{
  "n_layer": 9,
  "d_model": 224,
  "n_head": 4,
  "n_kv_head": 4,
  "head_dim": 64,
  "d_mlp": 896,
  "vocab_size": 8192,
  "activation": "squared_relu",
  "norm": "rmsnorm",
  "norm_place": "pre",
  "norm_eps": 1e-05,
  "positions": "rope",
  "rope_base": 499000.0,
  "rope_fraction": 0.5,
  "qk_norm": true,
  "attn_scale": 0.17,
  "bias": "none",
  "tie_embeddings": true,
  "parallel_block": false,
  "extras": ["some layers without positions", "value residuals", "learned residual scales", "capped logits"],
  "init": "normal",
  "init_std_qkv": 0.043,
  "init_std_o": 0.0,
  "init_std_up": 0.043,
  "init_std_down": 0.0,
  "init_mimetic": 0.5,
  "optimizer": "muon_variant",
  "lr": 0.0121,
  "lr_mult_down": 3.0,
  "beta1": 0.9,
  "lr_head": 0.011,
  "grad_clip": 0.5,
  "warmup_steps": 0,
  "schedule": "wsd",
  "decay_fraction": 0.86,
  "decay_shape": "linear",
  "final_lr_fraction": 0.0,
  "batch_tokens": 65536,
  "seq_len": 512,
  "doc_mask": true,
  "train_tokens": 301100000,
  "steps": 4595,
  "dataset": "wikipedia_en"
}
Each number is 128 + 32 x the weight over its row's rms, rounded and kept within 0 to 255. Layers, rows and columns count from 0. Numbers have three digits each. The size before them is the row's rms in percent of the matrix's.

# layer 6 attention query, 256x224, rms 0.0667, rows 0-63, columns 56-111
082:117132138152137149149180117133185109130096172116116131188217122114128129092131153113153137119133111127069122171147080123121091151142142162123120154129182151084094121139
085:141132139113124143197102150152059156125097122093155102085071181116116142105178100197075144132091167167167108151140148104071176149093113150137094117140115094099142106142
102:088128123146141112073110133083221150149201085175090116117105054144141148157132160067149148165093146112151119105090130166153096100142114051128175153155149085129091149110
127:141087105102175142062146119069175155096169071177128143174200092151150122135091134054178132145136103130120122065081125182137061074183173065094153140125112145174140116119
105:174132082098169148032105107100173141129168133178114122144092066149149136166127150078154161144112116088134107096107157150156117070134118096082163122145122126160112153081
117:138124103068078121129142208161110095096135146134142106092137181131073115097158181175106099077151113114133057148158104120093107144137133170137140128115114116105152136143
121:103128224141124163159124087107143145104121128094154123128133116087180137090084124123097115136155175170126155123061105136139087148167074149138129124135165078159117151107
084:114107046114115065122145144101147090130132144165105122104079147183170088109116144088123132141095142127112175197106098151135135178066082078151126080107177169077144183104
078:076159155124169134111124096108106133123161174153051041128145091132148162154129113149147098155133141089128140114163126068100167124140137087094127110086191098190096080138
090:103209169142135101121071065116077142129102173122117136114094107139127107110214139085150094112133124100157114114090078103108187137157128146126106167127142107120133170039
078:028138158112066128088153204169128095153161097103134157082109115159121095122132108189113129177093172164170200151103120168111129145110111135082091086142112084114093132114
086:159177108117123126126105100078127114113121116109119090158131105170075113147091062146149082149100133102134117113093169139110127120112110116104118072174098100120156136131
104:075146192154118136105132155103152123147150158075121117096104146113152144036108092199116116162081205171144171119134187133100135195132089148133082097082124041144118124135
098:146111146152116124110062087093075146142163112194134134133180098083141109117110090147138112105122171079149136171074146179116080152169100142119153124101146130066112143088
091:152135099120140132153127177141133170095124176110115199125157116146080142100119137140166113153065073159152105083147106134139152156200111102143181063137092136175128059150
086:117083095111094124115149093127082156061101158110120129132064098144074135177180148113110109116116117102101095082196147113170147156142128137084166084148082125054131135175
070:106128096100070119068124157172158154105156099151106188139130141171114106121062130097126151111104074143113132113088134140170145130130129158124143102131092135188164130147
092:119173182157137089179132129123183133179062132137145103142154158056160166131160156141110143129122205131145080158130068125117111118107107116117097147151167126094088121126
092:160088074092147134081165109120122101132142100128122132172185114160127109112087161075150113105142106108103151106119185141154081105168194106168156124128109134150148148140
131:152135140126105126178163131104084119128123141101157152148175217138129085088136106148088120094157132089103139139176103120099153127131150169112126111131086174113182125153
129:124138201157129151169139113129136152121104143076162118153131051102155142107040091112111169165149175141124065124079088145161066081183091133149180093143155105157127127138
112:142142118116166097088119121123168211147109131173124146129129089161140118207100148081169165157153076118112094065133136162146156108111150073054162188158088151168104121124
110:130155195184167152197129093111153151115119156079125145140141127060151104051086138203075132129165145117114137194136094147144123144177148171115122144155127114156141180127
092:128169103165140062123102133155163071123133093098124102123157164082116111172124110177104132124163140185093114131130124097152153145131127143149136109098074099152155171198
103:119098120140147122134119139133134089135123128166164100118138154130164140128103107074144149124106137102075147126131113106172127117066085128111159152109153124058084126114
090:134099102151145086078106126170123155093142115134131168181074127132131194156135172079138136159106150129094120159178140160136185062119111108125161121092157116148097149144
092:109141217093113089089096118119065112136111132104105090091170161121168085113111107148171093156159066178105094088199139097136099162119147143174146118182101169129218132128
081:148123165121127141097101161142078067170116212150112099130098172138133040136115102151098134160185116108159138119094119104127112163121066193075121121173147103142101155123
092:095147153129127125079161093125154148178095071130114105046113159133169130167103140073074128128127102137097149195184135094112098118131161098065151107143132167106193176171
100:139171085152110083155134117134189139163137098164149130113118112174179137141138122120070146148095108096153152110177134158141179119104119086096113098130103142165108062120
100:147127157059077101157129120188148139140134138185127166135142088176102151213136162097137152137116102119135101069104093124161170159092120127133095081120142105038090120115
090:053143096158126119084121122111129153110126151113162178112142134099138102112123103143182127108065106131084122052129127087208191112070157127125085119114143185154110097157
085:167128094156149082177108160088099134138081163156134098148131128140163143155166149160154083145119123133097120112136151172131140109086095140142141145176157178122118081183
075:098088148092086168093118150150161098151146153117095140141120164091128090128079121128134143124111197139148149106164132078187186129167152112145129139102137094114186160136
100:100121082106122124129194065157141121104127117117094099144121175129109167100176080150095127089136122086118157192111146076084135187150149134152121109065081099142094109151
095:233095148098170109139129111148053141094126175130152130149098159148153096148146140142156085122141129088138134153167122065085026090218105136147150172138183121113125174075
093:153111181113105128135097167151108118156091153143125028120146124093123088108138121153149104175158112136102161116116177150120089106135157133115178154223195112124150121090
096:075128144139094084124141116158136073079147116135144072163150145153179136069169128172105113133122107143137147185112100133135127141025129140039117179126133106092123140143
077:093102138149124140175157190085160137123135176116153114162157092150114133112162118136089084146119114134098116051086136102140090065094118136095122104124070107151222153171
084:117173104090126085105209142055130130081196128148138088093129114120082125082200092129090143170154133055143113153120119157145164102114106125175112123181135140184163132158
087:151091136126123136130129128142098084145132146091115110154095150123096108106166148168139112123157122138086118103128118102061152138205044190122134084126091128123140092127
089:133128166137149113161096162086122097176101166089157091178122058157163100117117173094078165086131206153151181115131081196154139150166146124133086130122099114121152113090
090:130151132135107125101164107133146178106156135148132117135125115216136151199219111096122167138130154130136154143095118100160108075078099116151141121119066102105077144144
085:153128094129135079099135087121098148137110102173148172132145085113155111058102132139159093158112095117135089153047113102076124154108167143081125150069087126093107186107
087:135148098121138100098114069143122172159166137121120186169099133182120130155182144146146125144113158126139140101148082136167176134078149141150116179130099136194079057122
092:174099120114227113159093080090136170139132130197101160159112126145146125156088087151210141154127151088120099113149127164117176149169098097138118090127111118122122107132
082:137093138088012098110136206149060153209052187131142189107130120083124141137099132100124130103131099097109119081137098081177129152095114149139143070125160092107109100127
098:097105110127109155131099059139076145109204127218118093125143168175155192170128170136126109175116183098112194123106121117064107056098146121196100122122172138123040156140
099:134138199169129110122176186131127110130154193122160165098103174191075078110116082152092165091163136146126128173157129115127109090155170180093086109091051129107199131149
092:128122143115153158117148130165171090073090169187095080153117129087148107121141136102146116091102116148135174122163129112136176114144152093131126161120132124135104155178
087:151167117166189118150129188144147109136160186111065131125162110152162142066118104136078170159175107093136126190135147108145124162166138100107217115158164123112131092131
080:186068148123117052126153150104135143091101115117155093171186160142150092146100121213104114140126135145093132108129092091115104090143126178128108135088077088105099118100
086:121117136151131183143152142182125120040212124100115145105172117164112192125128131147132134132141136172125158100131116163119162120183125153136157082129109135127177095167
081:190157068211138116143123144130106105114145153169128136123104146137101110124122144171126170085162099121157122140149103151159109109129102097140148184104143093106161115125
105:129127097162088107110098144151092116152166076142178093166142090120154207165064112103138142130097139118087159121086121163149090132078088123166074128086119145136161145137
085:126149068111133216146116104171139147109131119135152135166161132095127139182142117101159172145144110104141155111140106156173114156107129054126147096125117092171136121102
093:061169099110101085155154108164065131137143119088101220132068173088161113148119139076147117127118117137118088125207066080119124169098116114087091155103102165135077161156
094:127108167139108106127093166069143119126105096143122140077192161178127080154098164142096089132139109131110142107173082148124116095133139179135150152117122162139176205100
088:101167170127081180142101194155108087142124113170128200146068114129100107106176125101112173150071108162149129163079140081089105103137135146135190097153077124093077143078
079:135099097189109124129170153162049153173185154114159115053101145150156140130073148125140104109180133063149105111136117155169130107134146132130065113096109154114184127157
100:106065160140106153151160129118167148097147146114135067096139132142118174069119130182119152095117130198108129159163050117156115196173108202101135091100149101154180046130
092:137083118144128109165102153178078104093084138055113102112157113146161163142160162120135116096094096144076131100122161096150087179199075172144124111100148132137121135176
090:123100087118123091137110096128148130109112131138146186120172150158127109202193144051139111121130120154129122152071088123177112029145143139105155121147151116147166131120
095:057115172195094104109090178152144084108141108149152147124154165115163071059178165204111105124108105170082149138094084113081087147124118170135166148180097109090123115126
# layer 6 attention key, 256x224, rms 0.0667, rows 0-63, columns 56-111
076:190159164106190113083090159089080144123171154094154151138142129138147154090135027159101149146127055162111151141148123207115119105140099092153119134148126117162181094109
072:092156087150157109104107127135138140165159124120122170162154113097113076102105081088148101104196131122099137130121165145145095160065105116095119137114119078114128116133
082:163077061136139092073129153122141146113057158166151124102031116156180124138117185148123108105121142031151149170200117097097132123159100129136085122096133141169143168144
089:178147068123167103150131176147123143111047124117170184107131125122190113120182140112131135154113109091147098155186136116131123090129086159151140115085152130158131142056
108:155128070112154166138111140103156161129151145164183170129125126126187097091160117125134113123145132112125067177155118123111068087147099104160186132135160152150138129112
118:169125096169133134146126183105112167146104134140164117075111143138174118063172125178084087110125143083143110163144136138099063066104095133143162110077147142120160150146
150:080152139114119127140225133114133048097126106093123116128204167127123140143094103126152100118177114198116179067117127113104143229132144108123123158164138051132087163130
092:067094195137127083102127119133086056106140107143123147149125087136139064131162075173166111075062110167102131109118142102162120122066128152159129122104087153094172163140
106:110149100116151148097070136110167123121125158098123103136098078130096137111088106167125163074227114146121114119138168134134100098110103063094141101120139185155150141167
087:173136135134068097095126106148131145145132060130167157144140102174105155175094133129149126160098152136074159085108168085092135147098141102153162158094124166149124151072
092:102137144122140101145087127106191174169125062111087120182107147150164142175131116019110180158148116111112103113151108149120150155172149126115122107172137187068113152106
105:108131100125149110172124150137116105141109138197174153115073129163154149137131176118075146031131104062138098147176121128059125240104119129162078100075093119081127154137
093:126123153069169133186170146066118114145037140185141178094105151120147141088197086135095170133093125065146123153178118150124177148146137148159127145112110174133113134090
089:061126186180164131111122115093146122095163104115105144079124089219144057120117107105052162122069103110173119071085111143126064097105156141151170066188099128107114098178
093:088171143166142126125094074147139180112137089112146155135152111146136127152149091151146110155127112124117191100093086169122153121124064135157111134114169135162115146081
090:140136114162158128136145116147156111090146160099163102122136150169090135111124118098129180171100112130089158069087144131114108122124110112154155144141146140190160098097
059:150085129171069191110116101084150094138144142157092089133117108137141098137160122174120112047094159135144136098139103100099189113121171159159167155115134136144153100099
078:118153199126162110191062133068095101149124119127112144123148148131174095093108070170127127117143111181119093151131084160120146157116128140111129116186099108122143082132
096:153102131122098139060153126164155164046123121150135132147125108133115128090143191092104157138072165138119109089115107095134151098150125151134158128135154138114113160134
105:100177169142117084191155105156093103144114138110082132151175122104044102176117096168135162125137113186144154097117104139163162185104156131151125110155100105147135082092
104:102173176138172155211138116170154094146100140113051126151160103127091117139109082138150100064151134174119118067078110158180112159105144171152127096147108105105096077128
097:128168100123130123128177136104078108133081164114150197152135068095112200161124155124130140135114125157116081095136192128108118106129051048086113118071111120123105179175
095:105118167091096118092052084124138173178145167100065084147094119141068105128155127129119209163093118143123132149151155094145166111135119131106128102095071164120124115141
091:065104132133103088086181214053122108080172130147077158175118134111127151146134091122145152128093106134086111062142100089143126117130090165129107065225142140154125135081
091:094084138099140114090110092165123064113163180174095130197073118156165094106102151180141172135047139119154153125147070129114178075137051183085120105127105180110150099185
099:060191172112066098138135138082137170165080183162109113171165133135162086120127141045160068195163118139161128109143103165156145141143121125128101126175161173148125127073
103:100116117106142138148114093140105135144188124116109141137153163114152109131161126129155164140128135133116090119176160076133076079111129144046155112122187123157079117117
102:109145156116130140077145160107133187114107117094131113148118112024123163085069155080163156161111150096136166131095160150170061104149125077149139114157179102117076115125
087:120071051110101149159135094105057153131157142162111143145115086140115126125202136105138173091108123074125178179124079141111134158094112110141152147152145149099143090171
096:162129107086136137190148070154131158115158161119108152076085147112116141152154162080177163128128175138188033106127185138133172118117192104088137155110130089129112126148
087:119093105141074129093147116136138140108098131144146172129112106133099176136155119117127139127122159083195129127131103170113070114156139136097128131136184131160131113157
100:126106149113083106185138147151137085151092108118112117179113111132103115139091111177139114121074152116156058151113154165180134173137126039116081144097135134119100095138
099:125089205141163115171127084147129102100140119133184074164123139125146116131122154137143120145126141123158132110192151128075088097155119159150173134116184129147140167142
100:132148108099120139192119112150086120131193153122109128158107141156177156104110127149176175139089165121140163107146134108099099125145143099137142121132148120134085139120
108:116152113116183090132121153114171115098158116104159143174129124128152166162123089132161135067114175116148155115113135142061109112119124143159140087113157164164162103081
101:103113153124113073139079155059084121145091080145141128134137141091148081092180075148149117148111094110121107147127148100113097130124084101131127108184149119127144100123
106:106117061149137120091149126140101092142110164141167081086115149123117138124139078151074088126117178096100120168196139140139069135149094130121085108101169085097134105125
096:162077135127123151130150097146095119166176160115114161079095110104120144147154087134124115115077133136111155110113101060123116111106105175053128162099114104056120147088
104:134122116143137118047114113195139112134128128086109075169234160183133108126040140058127098150136147145164167156127118159141073108114112050095129180099161116132162080116
087:123155121084137104078156088163180112137151103130140180164131160154157089186175122130147132111089163090151115148141151087110094108112126102130104089103125129126169152106
099:177118144078101145113124085123041136120135161156140096132136174121160114083111123134114054135129169157133063104145061048085144141123107122133141151175150145122125161108
082:158155096144051103155128128102146164076108126124157184124149149160113150145130133113075143108139166120103153179119106055115181159147129118153100151133100140093096074080
092:173082139099112182197115115144103114132177163159136084078140139090105121132134104126187132148103141187127157151134117073104079151120071166114077173157107152173039126117
093:122083109149113152166187098098102051116134102128125094151136144101158108165158120080180087120109101128091155090170093105159115119083104182089143157084124121056108118087
103:092075086141142108149154154202144116117103147141151170164074166103108170096100140178101147088152120146091146158189117149131233121158094130122106114066056122175116131161
097:121158120080118131138127145167118148126097080145144203128175139097056159154163146168095162175127134050130116166146125163119144075060093082127097145120116160128061140126
086:150174107116111133124164092128186161131110146151144108130094201142160148136195160080061123163102131155163061116155078206058154110112128167098109094111139122138081094093
106:141081178098110165142097091150140112138129088150166081123092208176163083063082108089145170143145106093190172192135132130177115159049069142160143110177123156109100079097
095:145082186110086190194141101101113090138108157123200109142120105085108152098127106091133072168152123127195130122100101063094129097091057198131138164135172088095171118083
100:105183137124127141177205118100146061099181162164106136135123173138096116114175137146106081122067091167120144104121141107130175129107147136113074108114070117093113115168
088:113125133153126113082121081155057030121116143119150153121099105096120133159118127133107175102125085176117101123138065164099158110176082121128140142132135157156120097185
091:152139121142165116077152181134119100100160092096139122163126138129138141112073154126081075096122143145095119054117109216066183100113087062135127099115097113102121131181
098:175080114123128085154127196101122129141104160088109157139139188106152144110138134140136113140029161110123128178157091105092140136092137153197085107162084132098180066110
097:155115209123132174131143149099133095142109174091124093129093107111138131199106141147136106086148195158132124148143185128138110142168107167084118070124127143140168157111
088:117161169166135147099146131128173159108130083141114070136143117090138158139110127167117123138181151134188174136120148167108126163190133127112163108168138087108081202070
088:181147144065140119126118136132087155159133115122091183144117125109126128132112095105164099130081101150120069169147098126138157141161172115159117092116132174067111065106
101:085115049087145121131131139128132084103127146146121154127107101121104100092197086199141148113111108155069131134217159171086090134166095113129113139115151153167086110169
093:150163140148090120044133114146128148174094119144232121131182117100190102146106126170092150134134129165114151128153168169149086132171147111118187123198124133177122135103
090:101115136159131158110081138144129110158135174087161116092143124128155136127146082133150169126111127132104144152084109131129098158118152148109082098154100068105116162145
104:110117140150159094127166175069142162121159145092135144101104153148159074132198102137096166100065117124150123139163123108052103181142127139114083065191098141120103171079
089:069200172142118071154161115118149105186139132122103128083150133156180165074106137188121159119201112115118087137117123126097112117164129119071172087181161105146140108135
095:119117107138161135168090082086149142130087085151159089175146129113119117128192096147124111080116136138134099165178126120116090089122137166110149139088138106109128139085
087:146118148058099103091124118121219166147120109154089123139091104098087091068111066148106142075112044130092152142140152061121156102129140120088153159135058131080128145117
094:144164102134133099166118106144102089121151117134180152094182158143137109120108112148116121167167094078183136095135136139167093144145114123080109134156158120144036138154
# layer 6 attention value, 256x224, rms 0.0727, rows 0-57, columns 56-111
109:089047164148102152143131196149109164136127124139116144093115139144127173080141100101073142160149157096081164148141148086103124096142121161119175139168137127128102064102
101:138150155128151119119079121136071151167105111161155128111142170117168105109124165099094039128056083162079101093148155094105108129118118133165112098162135074139176166055
101:140192124163156102128117139145126165057113148120208130112145140100103121125109104182129092108203147124120145119120089150101108133123128117164145134099098209116166162141
110:161162108144105147231190182113147117145108169141183140098134133084187130167149104145102193078156090139160116131117131118080073138102126160181158157143160192126123095102
094:102131039130125135118096191175170121169191108136102175092103077153166178081113160149077068138122153163136114102129101080088149172176142145170192149105098114122079131140
105:099123170168103174074152109115107161115121088074110134105184103229156117112147132136125103161124157089140092155059159152136084122066139103081106093091154117081141167158
105:187122127159133105086127154118195161138109115112122159127101121128109149118139047182093135140113121134104144129118107133138058106118124120077149093136138145155122130118
102:159188145138138156133202141110134173095105136123117136114095129174147151134147166167117143135159102114110111081075046089144192114104137097079164139104125117107172117129
112:113115076075155125143110131158088090121183145121113189107124099107038117155109142163162133123131123085105098136084138080117153120139158091223139101149184154102133065138
105:158143076153115117145120125156124106138149181086165119173198115119172094190151120081131112122116137161124119131055109129177075126125085177094170112051116085143146139151
116:056090127089098093146116116120116122091101141137080105163169093108140150163147122129194104099111095124167176126123178138141185147108108094189106125107120116129136072086
102:188071145108080122095195096145099131079124174126108056121130192098103158137088148163136093129106087116138097082145138183116138165156172148117139108153153159079128120103
106:166129158138154128171138199137139106087142093111155154093156186085134158139124092139077125106069138167108144158176150129117114092139123108091098150125074150095164185093
103:112171085113095160138117138114150153116099106105137111128133106098167171105095149125127169175147217179161204159137112106064096105150191134087095101139123090162082155163
103:109099120137160134133102091194071144094140181186109142121112118125115090155073162143091158149056083109123109137100165135173093119170068092071167133062106121132114160192
108:099139114126132112144068137144069121142129108141190117129095079124095086103109114063098144094181126135102132156154075108130096145121127141097155150123072108150108150137
106:128099061130134142137155146130178133108119099152142110120132151141174103167090173074176098154104114185160105125166087132107093101172127103062168171055103117110099082160
117:163130138179170141137160123142101090152125109090115149169139116176142044103088118115109107104102155100141097175126110199066112070147170078181169084134135109075174175095
104:132112128099091109135077100104189127152122154129085122119156100165080070173130129127133112119072129164090136165149111144191099151115156162154087151147136091097111118135
101:091122171121166178121105154114153152118074193150132180111169166110102170160091095110155146137164123119119077090164106081113153145112185137185143151080149153103142123139
112:144132138076144091125122113118113093101139102126143103142042085143124208108138123115128162109139083100100112131106112119149112141107090137102146174076091150076102176069
096:145124146187123148114103188103117164164139096109125104153142117118111133109153073103131103119163078112121179091171119086095173164110139117100068136061179148168140109135
099:153150147134111102107126202104131083161149082098088113101081081115168088160126161131087180151128138118128115199114110157101128085134134087085134060151129122150146111126
109:138126100175112140132097089132124155117168119135137129143116067118147137142077110071076097121102120106117147068142143128109138039126149191123133085151097101156146079146
107:174127189091121119097117100132178138194137082141080122175104147143120129089074107121121127117115068151209158140080105135120094105136123115159156120118126180173111135109
116:086083150141138132061158141151121107171111113091116172163176090141162126126113116142057139111118135154083083090123162088151090125135141069120138098204170097102083154129
107:106145114156138175121177104180133153032163108146132194093153141097145146153155164077118114090124151180100147110100167122136165086100168061135097131131130095076017179157
113:112064079132091146113103125103095172159116120103132088124060168104134093123151103096071142085136192114108140140140117151107105149161133144106109100167104113114116164090
112:137079104124144074154155108125203152131151083141164118111128155074143112095073123108134065104153107133079124145148167095117138142118157169116195121210146079139176141141
113:089127068103149084099167156164154227112122091113070129139108159142092165096149169082104182151095162145142109133165173174142123176164207030113134112078099135143115168130
121:146125055150145174105095137119121123133176126188164131106122108122166110142143137099108120065161112106154147086147195106135072127092176156108167131100136084121153089104
104:137134095131109127103184128145226134106125131164046118108148157147099186162114109209191118099099124132107141110152163176141112108144100135212078115118095203156054122095
113:154136134165146113130130078126180083190091217121091090143116163116080149160121155138135099144150102152122089124064132130082107113125151168060115124091160094121084128195
116:152117084110118129131124088082076172183112062053112113105079109152128114130151079154102131172222128123113185120091136194125124146144208172134109081188112157189075131147
109:133172137110099116205144135150168141109146109086173153080117139159116157192140135125139119134115121131121151186119131185158091119096109149106128123115168111135178159117
099:086175110150124116131162109154100116112154130153093125159140100112120186074158115138040135074195126108108066138130064101166168152120145115161041093103154123129095090164
099:128114140161101171134124146139114078064154124079142037132097165155100120161117146067126129131123088114128169081087104099104102103137119145097101139123094153216165139171
103:170125167178157123183109129142157096169169075129157107137125106148104154220100081139186141149112121161129151122147127149116148168086120123169057061096123135162123144183
100:087119101118135164172116121084076120090122202123148105089073108096173137155143198092138113114044185197135059226147142109167141168146104114093143196160144089127117203139
116:105087134113152113120160131140123143126117083128127109139048136178088150129113148192092091087161133159106121099150124158146203137138103117161149069123115173161104108107
116:128114141134177117159101124136141109086120105110086118084137167152099129110105199171134189102090108145107116138150151169099117186088110166192101183154188095112116160085
098:132137090162116064115201123129110134140052109149184115139104107097112094132136118065158090163142092131143122103131090110121178148109104118146111130185155119134142049139
109:098144168128192136132102166146169171146135087126052099107126108106166180136067143121131116144140149119099180119095165121115125161181195140109093166148129114111135178160
103:096112129122146139149107134194089171066114120114120149136129118102164107157160103137131196104102117131066152127127119115128136169169109148148140134161132122111101209102
115:123149140099110154107126118089139075084151145150100109128181117109155118134223108149139173158093089145117128171148113082130148167105114154063148130178157159117150178067
106:125105133110114102090127110099152147144113158152146133192164164063167100155151192128092149076081179061122101176123136129132166176210132128165108171114171152106065121118
109:141132112149105074153203126132151105180076117106125138104106113161136082166160142101047147120172140111098172160158233103167106145134166133142123136091135160124105167145
113:142126092120181086129121125102168123146153105118124135173119172104068153122126043157095126129157107139128135088139107158080164089164142095072141157144145152098160082113
105:083089124137141100123118110136083115159087135126167087107101182112141144111108079217109091082127122091052190129154159110091058152080058082135126137106165110092095114128
103:120084134128088095104132081164142133122129112132128160105095146173075192142081133083108141193167106142065173103178113133045107137145153131116209159172117149136152152150
109:175092045121104156145079154132108107165181168130146139145110106096138155161129126164121117107148166153138123149098149145141205168130075139142139092185172076186112145167
120:069090170127148143118114082145169089093129110128102121073176128167107064175134155131135069108138144134117158105105132137126110081108132068109096125137120107160100132099
108:120111108131147117089154149115168117110121118144074134127135078148155192165124102167094159099107094159057183174150130167157108198124141138127116142102146133097057139155
116:096105137136123182124089109172129130141164130134169138160173103090130164139144115144071177137156073111113091117159193163141026098118163114122160095122140101108114106111
100:104140084111146155099072106172090082144164128160159154107104154128120102086129123128174120103141111143056121089090067126106114150104085186150110129137063102099118182185
113:155152193163129173080090106116168151120122188160116170137120093121090109055127161086177154159164162127146093169097118089107138093101122110093113142150124093062094126216
109:122148116096146100179126127112099127161151110153166130121143121196111135092098087164099170043145101169069184209143118127176067073151161161149102104099176097145193112105
097:105119116117170169113133119110105189169152141121053141157145099138130101099133112147124180100100160142104119122118135158131085081094129140104090120115162124135118064082
# layer 6 attention output (transposed), 256x224, rms 0.101, rows 0-57, columns 56-111
110:149116078155172188161122116139082094090078101069111065096209163123135103081130134085107164153117154120089092113119123150128124156180096149116204122176153132140191150099
098:112090151074166162142137105137139093202184070045132144136144094150113132153138126106127144128099076158108157073147180085079124114134157072120135110113199134120100170121
100:129116222105128126123144108114197148128171128118095148128108108102156107138130144146059109127168125123126118110108076145124137112105155149129185107135107135153139097136
106:107127150161165098132167069068116150155100134131116174131194120101114155099120170028106155176099164165117139148103175112140094074131099153167082120126145132125104151066
100:100163109230087179114126068104133135146139086101094106133134163141167193153126092088163071157123158128120111135093147165128099136082143139162165159133150130151096114129
105:146105076130077164091112130154111077149089083100141130125168176159120059108209154171120050099124131113160121173127139117076103146104140125146115124116058154092069140192
110:178100177137161130153148086107152181164069136125057119120180114122121127153093142097133146157114139154145094148084164158171154098159165159048140095139162183124170160104
102:157129169162122086123182137136193108117117114173137145126091168099131142095182127151116141089113105156097160133143127129075108134130120149124045152126157124109068158125
112:127102184097177133071121171083098103103101153172060131149108104087096199102081135122098085161170133104115121088088109135119120094126157112126122089150158135122132121079
105:115114088144148132157149164089147125172178119117125123161066156112145085130121158197078149123155150131086099069119152135099068095122103130163116071129140104165136130148
103:091113127101123110075118131190165168141151148081147180160114194097140107082201214117114074089130091065087155116158080149096162141121147079166142118082148182122126090143
098:143121072141150078113141171105104123090169130143193125131166184170106102150183112138126113127090083120107107144163136122193151140182098174175100065187142074120197155150
108:123110198169090163085139103123153166110134079172100205161068117115131126152170082134217131170109145120116135113102111167139086125134151131105104162104153107104085157116
105:131166084118090086147095109101122105138131138068104132095157108133165129126144102118072198093087111101100182148200169120138182139164135142186115151157187113139127130149
097:178095132087111135153128113085114142132104147094126083115155173096098176117151102117142154131123110111141123140145165122129062140115186130105125104086156158163236086140
104:128139111104143074085100166159083068148131093111141112141167117111147070126049094165160093109152154115112185114059174103093110182168195135136201120148095120146167103113
105:133083142185102142112111109121031179136109135160085108120129171137192159143130173151150184195080094133096172136170136156121138161118147153101124099114136125074095134175
111:094115152097171175138133065067177172137125112158122155142164060139185104129153203084148141127135140094176130078140096090107101091111131100086146152139130108140089113097
105:128105153094168136147072094149149130116178127151067096139131106140155147109114128180134084131080138067176129145118097148100122189071076166120115132078134153108098090136
105:115160182121077153167104157098122094108230101115106133108127157110067101181120149143055136126124184110171132160168126135124180129104109117110080152115149155089125080188
112:118139086191115077142188144082141090111143086153127120139114115161114175100085060233131149067120125128116143129120152085172041095120174090118123056099115138077142122196
092:088048143126117090084134111174127084136100128167082081095176134184157153184163150090127120130086093114047188084091113130121147085161155126116158176209136154111087192092
103:156138112151173079096150080117213131136105147098092103128070123068164120147087087135160101171128133145125110154143143190175190114156131120078131119109123118138116169141
104:129145111129103095175113151104085160134091163068121039077087103124120094149145097104121107160110084133130066167093121104099119112135082138138136163121134144126117175047
099:147117175146136172090168121110140134146188119118095121098099104113126210160119127148149132141102174148129130117026192146134101112086114135148124109139113089116148176090
113:100164073096143202161103112159112076132094201112112142131081156125106109127156094065091126148121108120122080110058177141106097167101106098183143157115199165136114175106
102:129156165127140129092132129055106127081137112158177126144155110103126092131171116074133074132167100143160105122179073113107152116143133122160196212120136142134100076132
107:169107089092101204148089129174144100138112114098167129122109067103109156161170150101171146127086192102089111117034152185139122108115144130108133124088118132127143154144
117:144144175146197089115113153105054123129179204110132110131148035178128103139159137098119155151152139132125141057127134132035122147172128136162125094140163093112126146123
100:096116152050130124116159143127178147106136136139142150189120150101134119172145121123187166147071154138086104125184080080104169177152133185050124108109081145188124079165
115:130160136116135144104142141086082121151140149132135102171102090164121191147129160066088142089132051166134117109114134116078112086141086131105165117153117137128123040191
109:118130186109139124166161138126158155103126150244097139095161095090111114155124140142122173162165118115120109129183133168124184149136090113107115130126109098105119155071
102:148096096128192168096146165169091087076098206129085167097110137112077128066148159135170154147090079090110094075152089115152086102158144142183107123108143129079135110153
109:120146121071154083093182098122128129125088130115123114134126112088114206190134108125154171126122112112106164088097152155089133140219087132161197106141049134138129099139
109:147124187117167084132143196112114132160114095130158125096102180100161132199119134167140069080102146131092140122132120132118113147103074120110114081106133125111152168119
092:118105079196098122088152170142148114134177090158119221135126083118160139172114143102094126083119135130114177087162155103095174098161150141155124156108144136155127124132
099:105086144098158123136160133139108089127134123090088146088075128085074096108087137126147117143142137164091161116099165123158129176178165125096142112158121151118146145130
098:160115091093157098145117141165066108149166146184132151178130150151174083093120124137092081122162143095100174200151114204142137088129099136147063117111096148083114131122
107:130147100166140133105060132124175164144152102094111094163142147148139140118105140145115104118120142078146172158150196111204121170180148128175086120075093079146137156139
105:128170126141114156113142150179159163101128142086114127179167164146149142132146125152193135129170123105119085115073072133117199130158147118145084108102092131107138105123
111:160115114072199173133143106140125067031152168115153105182114130139133151143126172109141118110138089084102121133150097175091069128173126163140195154143158153102070106082
107:088129141144131072116071126083118149118151098114156155157144122095063166129137105121157087142120112133135092069152130180070119157148134142126110172117101140161161124175
105:151114137128143120096119154145155127160146100159094156131108102161091122139076131124090157124136133094095175169137117108087144156150103125121151108135122150190132172138
100:117185218119146116091117151102178123131147120084145076104125163138117117142106088129144140168158106137116175132065060120138141147136120178146191150132144165181123082079
106:111091167165167129140087171104142139111103072137151157089124140092085132125137110165131149069094127125073112183114107111102100160150106128137142152082082144034168160131
105:147141156173127165083163110128132091169148155118106141132093127155141134096158152162127138089142118125164154167219078147119176120119119143132052122135069131145172138132
101:140095130138166139125131070132112192119138106137170141150122147145053200151112140095105132172136093143134141112105192150198096067120130129128137158173169071122133151165
106:126165183088126132087098190114123131128176090165118104173176103114171130159090146113172073142131133154120096096105145149093145118114121034125179181123189158122163144100
108:147117094160149215075159013086123147097137083160132091139114144083095113177173089119203084150123087126064143114100146134102079120080116097063130172074169110099160144136
099:164125073134110113180128156128175169099170102077092084125112143162092136168123142109149097195170127130150158128154109152097138176179133095126133141131079146101183087151
102:126175205089180173137095120132159110150126145156130098152122129122158168135137166111171114102130127144144140104102122139066177111185153173196113106163183129100211075106
109:102094157099138123128098163110075122156079116102110045090163154132118090111091082215131123145198176116111107081082124172127133093109182097168158166150167179087101121113
101:149127171188128133099051076129147144037150146168101080117128112167156129173112114137124183139136084133094096162136101088137212149073082112106170153093128158133172067140
105:153083121177101152149149070084080109138181102171089120126145103101121168150166095133125077162125087089105109178151133020159116107081039122131148112127111114168109110119
102:122138100187123134127119156150053099168132138147119085116135119100133157116084103141164153131140078099160165161094199145159091124085149073094125141215162125147153073107
103:114128115165114147169114108161078165085128094120081082180057129120138103087122142121138134177120088128182145194160150080138148156132199074156120211141132189129143108136
099:118142112101138176097184129112173101157130106180080162167129129177169127113151116183147068113132108106125105171112096137171130100136140140146176131101142080085077076097
100:133175128075164165132095171128112112146099170160108140141107125134137112104137137092141093137100164137093101134170128112138131085081101075131145095153164094062101117053